Each number is 128 + 32 x the weight over its row's rms, rounded and kept within 0 to 255. Layers, rows and columns count from 0. Numbers have three digits each. The size before them is the row's rms in percent of the matrix's.

# layer 5 MLP down, 96x384, rms 0.196, rows 72-95, columns 0-95
114:109106164110108166122111127072137132123099129142118137120137142108099109111096132158126121142127136117178154150136152110154166137176106131172086162119106129129040136081110129102087143114139122114139160125142132145112145092117121163098143133127145124118182111148158142089157198095080047130
090:105124120096124069118110122161100174146113220127099106182179149141104055107156151114110168160109139123147105122152104176140140165118061085149181118118224089125101106171158092134131117143080125136127164123064144112173123109130095124132113174179069093087129139158141143196127124124142116175
100:153159170130098129180086088128180075079145102180160165139163110128126080106083032106097183154104098119114142153141094061100089144134115150207121158126125117085122109112163105135085106100151075110143111095145132100139082151117073121113124140152034151119131098098096157097147137121083132122
101:178122172098116089138097118127149087177064138125130164115077178127136058117175133159092115204137153160077167129131120133192127129128070125104158119131126156093112082121133118083128138107098178121101111087149207164144152189191198151124188120109136112097144168141126198153093088100046133178
103:098096180092167129133159172165095163143167084128109095165161156165099117061166147094087175122137118048101111126141100125191144107145160180129131101134163113126103125141168171146167105167115134168151127117114102166130121143147135137166142156160185118171141170126112085074144077103095189130
094:085177135193091099107131142165138140116123102135092146106114168187114130144155135122109137083101184167068176101107172162044176181146130089171100120086131183113092123148123105073075134160104075188107147126131162129172134128164083114144120122144161137105087098126143105104077103139057170132
102:168139130123099125154142170152160079113110133117172103127135210156111099149150125104115129143159101210095114132206141080168116184107151124166175164164108213121112163144085120129121122135127087059134105208122170129169157137188170135161146083145137098099072103126060156130089085123124147105
108:113119097132142147157076092104121107127115126089111129126138120096131131141115044096145078103104124124090123152105078111147196076136052177087167138122162118150132088158169156148156096101165123141080134120091184121103171173039125094117118115117141076087088138082155112061108107162113132142
093:139140150196150159151120098121136088103089142134120174134164132125084169163182066131175070024163072145159121161107108101101105120099090106118127204182085106124120150183160135108121123167132096113141120095091174069099086153041156109130082216141110134129094080133173105100118112179114144151
102:143124168080141145153163076181175146137102075132060138196121089150129129140161098152124144136148106147110093179132157091175155110157137129125171140192148175131115123137144134164097105140191143160101124103110134136124185136072093172141102162180127137114079069120194080087111136182125131124
099:104093138133109121117115113138155117102115135152119169187135099158137145130127148170095138130080157191144088068165133112064074145145113083189077140242115120118112159110110185118111136104135175068111129090168134158101116147106095123117158099154203155110183085125150179099155143120144062116
092:193148119136092143129143155163147142179107136150093092124110097172094208170165122162142102095122099101179147096144088102087160121153062086100161119102114126171147118136123082167113136108139072083124147132161090116118075136138111117132120122117104113153098081161145134187142175067138148093
101:201172133102171075192212135130104144110152116193210112105169128154134093165128202168121083170121119091177113055167177135128117136140131077147060187150150115087160117128134150105189135102158093138120150198141105103120120118101132160115131117165185098173140122139128129119181139075173131148
094:121119125141172142130102135154075167185109095190148112114092066139178090104123137121128133107136112101102135173076105168169176110132106100119142135120178135046072099152154131143102106192100089154104121154100117129123142169165143117158086088100161124132161105180137179134143103153140156114
093:095125107127171041106172122180115118160116108117154110162213115171113134123142119118122101081097147066100093151157116119153109126089117188105157147188127156141152113104120116134123160143120176134167137130113078123126155100158159143124118129135135131132137154093103111123098112092199171130
090:179165077197073161153100119135127079140157124136155135067114076133115142111061064130134170193126095070133158119064097145097045125101118141113196123132145099084069059153147144080104127162064147159112137146168113120130117142162090123150060093134087098146053160144149172151096125057154147148
099:085127078105061157107142130157113191094138153153167116071068163134148121103156147127138160057131132097125114172126169100140126115102121130142132188162152087141150116106118140083130224117172128193088129094137179143128088153194129148114157172137225175154096157114105194095101112114136117172
101:154130145052124123140097135109127144082119082128164065125057131101184149104088100143125086189148098123107152081160160119071145181151130145115136121063181155128114143043089159110126140105154097110133183067136165102162130148140072123106157105145096092143147133088177085136151164115187080061
099:136110139150109127129122163129076156135159125141137112158126149128171070126154149170097122134153172215148149149143102114140179172143155089125137081147139149079096060148117130045186149116163128132130108088139134135156160100147163143107138149122176120156141123135185100144127114144072094112
112:106130108105122129084151126147135108154115142069153088189117087164166116158120158141096109107123156146088105187102129174171117135109152163099148086161132136152113231167155094153149134139149151179125117134093121172138156132071163120155090132144152150142149151145087131137093115138131190122
089:129088123167131174111028061108100163128102070128130148168178127105125142072194114145120114101100115115106097196132157059078083152064036117099075146165135081135159059164115103115099113218126145105145085159117083134155070129065120167150098126123198156136110110139116051085139104094109100148
101:127242140190187139124139134151115131150127139125144109122101133131175112121143113128139138116101117117113085151149139129132133083093084175123103135107156058109151146125180109091163154185147101143107135129153183114124109157114159121151183131135083150149132143094084065141129114082127184120
092:151100142153171158197109129102111140115137151103086082130146069116219129170074118151109107135103134060143136155108091133118167162158157108148100187157197169128142126093170144172150140125156188148162177052078158141104143090064132102080148111151130156109164127158137165148103143089095117151
103:160127101065089155097119121099126140108111139126121161121142116093095151157102107164111118146084140113138164193098118134145113130151189179134009110154124103115189119090075147109196062123164116148127168168136064096116139103148194128091156124148155032106089112141119159054159147062178082097